Part of a small language model's weights.
Size: width 128, MLP 448 GeGLU.
Architecture: learned positions, tied embeddings.
Training: a variant of SOAP for these matrices, 299M tokens, 3187 steps.
Each number is 500 + 40 x the weight over its row's rms, rounded and kept within 0 to 999. Layers, rows and columns count from 0. Numbers have three digits each. The size before them is the row's rms in percent of the matrix's.

# v: layer 14 attention value, 128x128, rms 0.056, rows 36-63, columns 0-63
# o: layer 14 attention output (transposed), 128x128, rms 0.0693, rows 36-63, columns 0-63
# q: layer 14 attention query, 128x128, rms 0.0563, rows 64-82, columns 0-63
# k: layer 14 attention key, 128x128, rms 0.0563, rows 64-81, columns 0-63
v36 091:545538508528547490493518456491509471430450426506535455427472508497490527474427386499511507504484413519461432477476567488470527498539438549526493484542412470497438574498464525518515476488589479
o36 094:469488540500461503468480526528571502489469521487543506517551476518415453531596496540501506517530555513589520551491525503525488540476550529462467528507423524483541522478538545508506505462549534
v37 090:460500487551393451521536426509554568504494583515461501457518501503527500538517469483521561543559539553464510435489534432463556474452540527445567437524462440433507486502518632480429513474438469
o37 099:501553449565501491512492473497442466554535541565573543504457496517496472486460581559432514491476503464472444466530522469478476470446493493503449525521518476446597524526496442450517501543446559
v38 096:477511512467544450516460430464446422514588462458496523486523495482508474508513505499516487497506552495459575491535488465519509537513466474606524511515479543488517447530505492554485471507454405
o38 099:468531437541464553475485516467558503482468482446517451484514492480419490450447438474505522440489533576496440504465481456476470420479470496421508496466497469584431450513440509449530537574521504
v39 093:483493561448486478527533499503548501440454507583438510519556592554498567500464513521497440504477541500533439433463489451459625460438502466496492467476510483474485413509480504456524449498494601
o39 098:513488489475464523518441493467485427621459528520510549489544443531571534509537550448529526504481449522514509526490427552567498521502589487547465491513519535428486526567521436496560524543472453
v40 100:525578475513451495501505496471525499463494493503521467592500543510512530552537525438530541600496467501503528594519536427470548506495487512511547502468455459514501550489585520553492552517553489
o40 102:598493526536508503562542505544504524478462569464500574514421446502438516465524457523489503499444454487486467484489575555416424434507493487462494528493549492553534470474488535538477541484499482
v41 090:467535554499547470493500547489467484452571493474506493477462559559510532460464457434545483541507513537508529532520445507505417480511542542430476516502540539511524543485472463455471521545477503
o41 090:506477477467561443407528454484533548446440446569496520516467539481536524499570488478479570475421439549483502537443553494493497497441545401547432467484476521561495552495481520471537501527498558
v42 097:537444534475402487475484492538453403515486457449516552489523543545472579517485448471498481521542503484455478490556543532497522437573564532562486498568500492479461558538491557507429485441534542
o42 101:523481508470480478558527474424519517435537574553452517521515437535411466470534488562466551480521492490505511464454470523477549516503566474492469577505473438466507476529509471531535478525543463
v43 096:520468456513493501475527412457550508499481450508465455392512491515560484448488521458490496552521470513447509560552485534431495443479507506454497521505441474509533527514474546443488535519582537
o43 099:478535501523406439438442528522511473506465467489501490526530439492434528549485433466473518460507506495505431463429523546480507508451545515518511483503481499464476545467483388544499526447414569
v44 082:495541506491533524546592428468466464528520488437499532485537518522525526483581531440566463521470452540591474513533427494529491496437510486523535498514518477574529519526567504566493498513555537
o44 083:497500504463457560525450470519532620488466456481509517509466475544452513527501481425538541482497545486462490495487452532486511495477529499522528462553503533541546469448475495530555543459475538
v45 088:542468481513487494559455443429494499459457498454418487519507543540544459528547490545497484526537500505461487601402548445453459451508572549546504493488503473520478511475540487538404580471463484
o45 095:520510530540470463511424477593572456419503517558612528499484520517475529465461519501501505436419476475520478489480529489578569498537557461474599510510481480501546514504551451536471408484475479
v46 096:436507518536497506524446524479461537438511498501513468540555557556520421470527565507407453495540528479505457539434491530531436531499475533548523541502477547463483545540567444488487558544552545
o46 093:571518530529519449501505439465517489450505512554535514507435438587493563492471483511596458514410509524496502500456512473557471467549477559481501430509509417458471492452542599494506449484490475
v47 092:501529486504523467518543509433527449449505528477504512466478476583545492470485546462518527469464420459478514519493476491539518449531470540469459520449475556505483463518470460422496479512496544
o47 087:482473494490498519514456451508512522581465497477434513548455503406526523539563494506507467468521489480530509488502484498522457467466516571556498537541537482487441500430527510520503480558529500
v48 100:534502536478436455569428452519540490559494495426487504476493549554453467502466525568422513527499475482502514544537612466492435452514502469478512553548481527471507450435545536544482549453533546
o48 105:528534496497465549405527511451552483415472500525539530578498517466489480526510456507507544490489504409456510496527500395500491460442536524496521481534466502478475561563484487513579533400512368
v49 086:482503505476518493523464500544495476539460541454510446468542526613537452506505509494541512535469485512497524429449499551494473440553513551506522474410548474526468501486534470550499454544439530
o49 093:486497542466471541528430502491503504448473412505533546496513554452506585434546483459507510495491538510586479476535484507483550527451569507493526526489453502515497513484461518453553468479548495
v50 092:466443434482478534550509607529486505545504575462541498460501475455435506542495470474511424507453502479445541545429559496454505436472499526482528528473540543521512490526523422495556489521501509
o50 089:533479528529475516473520453535582513565433520476507499490521513488549543501495533507409479457491454511485509531480549539530533521553526517538386469486594439497430518531519553443445492470565454
v51 089:486558475472506496458488514526439501524535528489490390532574503544546451542454473502490456472502549454519499521484533450499457570560511525534513590513499476499540457531440467538518439482474569
o51 093:435409526516449546472502485457480477447476524561448509473524477454479514455472473471540520508437459544498469431520445462527498470522444532478497472531468554567453433555522461482425445531516457
v52 094:546496523528485536592495474548468485394507542480491490499481511464492433394474499476499498519544499507551563461507511409436486450510541478586422497530492477459499525547453495493540544499470541
o52 099:428555509499493443464486505509528505538443524517475499471524551558505486557487466484485484463493513472454442552497493465559506521556514539444555518586544544533485455454535506500519519482528445
v53 087:491515427521497446510519490558496547589543502514434497461448492517456491406462497514542498507459568553528513403478506522491516544555457520488409473476458461547506526492491527450477483466464479
o53 091:514521465483452519517438537514468520481510478566477504493602515524526530583502475490501499500496500493537413482446482495515495526472529439537577478486514401403508460485491462476431536502527591
v54 098:450484579520532476512438428466436482440486577545483540486484541544426565526499452545454561457525416496513454589549466501452498437478554578498504506472468514472527482538553560554521526531509472
o54 102:567525519463492511530472493460549488392488554549494490476516473551421431541520568486536454480495522471540551504493486470492564473514490538413498500529554474522509572476495411436508494443461538
v55 088:519537493414490520532491493490453523521509491494568560484534531506500602484445512479498385453529477554465498506482526497499459533478508507511490575540481477470475469536480469484468471495543449
o55 083:451435396573484491458493480437497421474531442491560456554443477507450535472508525440520481467594503441509545523518482540474489444555541458530513471503457462527477464526489507503458550485495469
v56 100:538436498511547536472557420456534454524562487455505528511465520500445505524519515449552505544460531509565496460490535512550511503533482537558484504535564475417482504529505516423530495540530511
o56 100:470521558495578527500556499579471513500511452524473557528542439527490512547527526506559500477486480488481489479531476565529466510532499521516530413493471531574513442538422433543513514531577514
v57 097:482524486475610526550427509463528477532428507517512536422469466443489466437492553421535445495570499468509510493539452490383569500469537445502416463440512469446585517528454485532495457475582605
o57 100:568526452452400500501455538571510534463469537470513499385477454513472529535499499564521470518555533547501487459517489505479429496559523590557501510512519521573511483405531449490493511475515495
v58 094:472481452502577523407514471455451515473539483462540515539581513433432556560464557498454473459564487503503540443427517487508470502457443499516465500530511510473520439479520522412489521441471462
o58 096:522472486565502489490572576526533508502488527502455493469466464504467453503535544454578523566488499424430418578560507536482451507539507505468486514441507464486452462500518523491595448523485488
v59 091:433477453532513473546569532464537499529526526466504443460581543495548430435447527525543537510434494518476430496507572526440454498557521516497513523543490472447433460473428528546452498529515477
o59 096:448450554496474522473512446541502453480515451450528488528455472531482491454466500442543496463511436450504540471459478426546491479424546476511526500547497509532425518478541554401559526492581513
v60 088:462471543492511607441523556439487504512559500522510418480496518443545491507495542522529430582623483459508416546469488564483479482524503521541508511496514483513486477553559534485526538517462522
o60 089:512443501501469451518546533519486531545533502476518570495447385499450491554521466502506531477505524584399620486458484596533546518575439494460508477513501468529472433452533469537510469514508479
v61 091:521514466521457399504513515463497516527511500523527509484533529476495467476474468506537482515565421538521568495524579594538503554563560483437439422551552512527514525508530516491498518521545520
o61 094:479495503580577456515476556536513516503501519523575483521483596447527494527487460466470493518555558591450478469480506523477483562451483544477503523465525545492400520531485518524559497468510421
v62 097:417485497442437468539500505486540479501510511512420515449418468516486451498506500425530467442566448502515472469482504523496468493486543580493573503480536501520486454501476510579485541582411522
o62 098:492492479540500461493425409587445537475489490516581452518533528449550524469499563506518513426523503575444578402529441504455498464512499497502508522503558492565499517560477512519441443514550586
v63 096:476433485503473529459508521531568477516562508542474449492508521500452498500479525527514520490386510400486587467446498504503514499491486501504467544480515490477499454487499489471529471475478445
o63 096:502538527488562485464487518471458500498437498467479506543553546451481476532472455496516509505489472544498548595522516542548476507455476449485511423441511567468490518454522520407495516491553453
q64 101:509549481455495495575504501506527560510512535489423536565480575458494528541483517513489521593497417484495471465601503495518526515529484542511526434502537457488501464380493454444440509467619478
k64 104:550453491439501510512465549498515513484502521471430510610533516436426388456527458587456451554480439476567442537486448604502495525519533606489504419509508470507520504446495511454503498466475493
q65 096:496518515477489477481479473424469537537525476543491505543455455502459455558512530487551538451507515472493510513483556532471498481483525501499503484417552522522445475576547508470474433515523453
k65 105:517425467494477542502459480463449467479474484522466442518477509479495482516522523482535509520387538486437554530520518549510442489491457510496534433489525490495592478599498462504498494526523450
q66 106:484581455472524500505549564490402480473502482458527492474529537461518541544441487485470467497534457492517498459520549475512577435498562549470537565463529523555435511488499512512478491521518517
k66 106:446537472499485542492525532528439505502502480455515477544502540465438530471544536491546455493497437551535458432507448456530489451520570565525580515498447525478503517420499495523467471480439551
q67 108:447436496484536478555513539545488499441579495523469508529470474504559565446543430469478498512512554578541550551623513533495469509468538492389441534526522480483438554468485514534509521514493451
k67 105:485428495507479539556469490497518481504496552535547441538495536570469542425539485421513463437515494566564474557499481479506444508475467471471455559539456547509503595525529546556527462467480420
q68 100:452564559517465561491550501534508460510512540547496567534505511480407545547505467459524540542520523512464479464455452510446410539461518536523515519426505498538410517474586515520470451470520489
k68 102:498511422493463459586539526451482467497498479529542481494493464425470442565526459478572537500433509492506441526468554489419432484462458426525434553516452517552451532493597530505571497500464520
q69 097:472561521516409466504509499470431495526445490525580547445484470584522479544459530468495444515465495553472520485493530497408502446494604410502474484513429488515492538521469495545496506486519404
k69 096:483514524572442528535469435408480494459529493492573467452467446576494540446468586523474442521430545590482504505508477540425511507568514482482508470586473522523484459462500503500512481512554444
q70 099:478516531439487533508510487491510543530518599551494549524479466526492461471494549539445498537437517456565559469500474583534517429479512546443471477511503554492483470541510503481482491428593496
k70 102:540423560559502534489509463518477491494560605500431553557457507488485458461641469461454529523488567419508479479505464543502528441437499503480539504536476481477544431538545495549520474443521553
q71 097:440508453495437556456488502497502462545553497528528383482538504423495429537462527466469499492400535532516495510523474500495529559459509561488522473537513493419548552505526481513472522532543487
k71 099:470528478499442487502531596555564418511505489475539510570499493478462531539506459515525466402496431488446424517465516518479571498542511533483473479484453481511465523564490464509495450480500426
q72 107:431502540478543537398503509577512483574499468466487541531580474509426425532477515453548426443468455482507531477568483512514457464427486528509526558544521548433529482499519507457497399544513469
k72 105:428484458514509545541473514478547442460472490478505500482580489483456449536534519472484477548492540542449494439537547536561443508473496453514460469444476455417508486518469474496437454467545489
q73 100:553578490508525538556426457517551532544459535439520509493483540493498567470575504509427427458449464494505480527497518511480512513481572483510482517449456504523548504535534458505468482493509490
k73 102:490458455468514479482549483433497590490449546364451516524495503509522485507501438555539437512469482465588526520475544500509464604520574440464385526557497517517513498477506498509484493596510475
q74 109:407487513512461512455392507451436537486475549571542476453512506566526519483500442482498522517458537456507502512528454558441569435496507509485463577502471444494507565558527422487432463476485564
k74 110:543449524507475572395438531457489536468498556490485469456535521518526489477467486439510485518471565556532551549456557580531552433513514515441535471597483504474511547530529504570511431517527459
q75 105:572442509563543499539495558496495447492575484482545487417424578473516470522499458503571518510438550504463508519586539548449495502472513496503522545501541467504449516489499551505535513473474542
k75 097:441506522474501460515497491533433481501465535513557425525492534504518467528455512407574538504476442506477490476524460500520466589499528476515449558493489452517492544544442446512422543508498534
q76 106:551501516506481456534459532550484438507614489456465459432504563469469478544567473537611495505520483508488500527560523418534485489497490516456531455587475491511406510492545528437533566477481516
k76 104:495475507473544478552452476513526501531513513411495455477560516466464505530486518465530479507546421521409526492518468487574590515468421519442445456511459478516498534432537504460483563499496520
q77 101:545481527508463497512513531477508437449487547496484466503441513523508539514510484557485543456451420534478568498494442594539508570518512456502446471446528524491612509536510489458526409542518455
k77 102:513562504470498446459437462408498444450446499494480522467533456436515532429480408464478510514452479504492441457535482515441477551424503509559519495498592537512519489478524511526522507513495452
q78 104:511531528467426460463495550546468466568514541606466431442420466453552524547511452452506466527471514511507545551484555538505444526502502491503509538499531496510462531507510595506492487529437481
k78 105:548576425458503459510497492446429479516437520566467489567531524497516529539498539419515532418500502477460519513521537516510503511543519460528561494466541471550517528572509545521481553515514505
q79 096:476533537511509533508597541470543494545532495434517557508506477514615452495474460513508466422444493502430406521498563527508529494550521555471521426534471537561551532574524472509524492563541513
k79 103:493471602478530584507474453480446464517468493550547535481470416462472443485445474449523386435548569506524474465507459519491529504492514480446505458481549498500576497537599493568504479464552511
q80 112:464495474517528473559527522546471479478494499462467515452468448500483488551517479529454539541475555543520541530500554544515430542475554480558554481546521512474542512463505533564472625494494465
k80 110:437491424550571438488547538562492554485453484551512519505419519492516520486537525426509520531543409516465473512465502467555508599499469384452560483512463508472483515481504480489538515509543451
q81 097:521531457484470508464531496493564481476484397564503471565614579551503517489551515547489475444423468483514467397513462469534486510603518485534540507452508559483512496490531507478510550477499527
k81 098:542470448464489547459513478485519405491416449493520563481488486539516427428519438617557531500515495481515537492511460491537553415540499491494458583469512519499516438466521505463508522489529487
q82 101:455491526541588550529574610544496475553493511514484519484528508477418480489483483542491488497557470488569564476458491563527461443506520497475527541480510433491490541464452509394473519587489512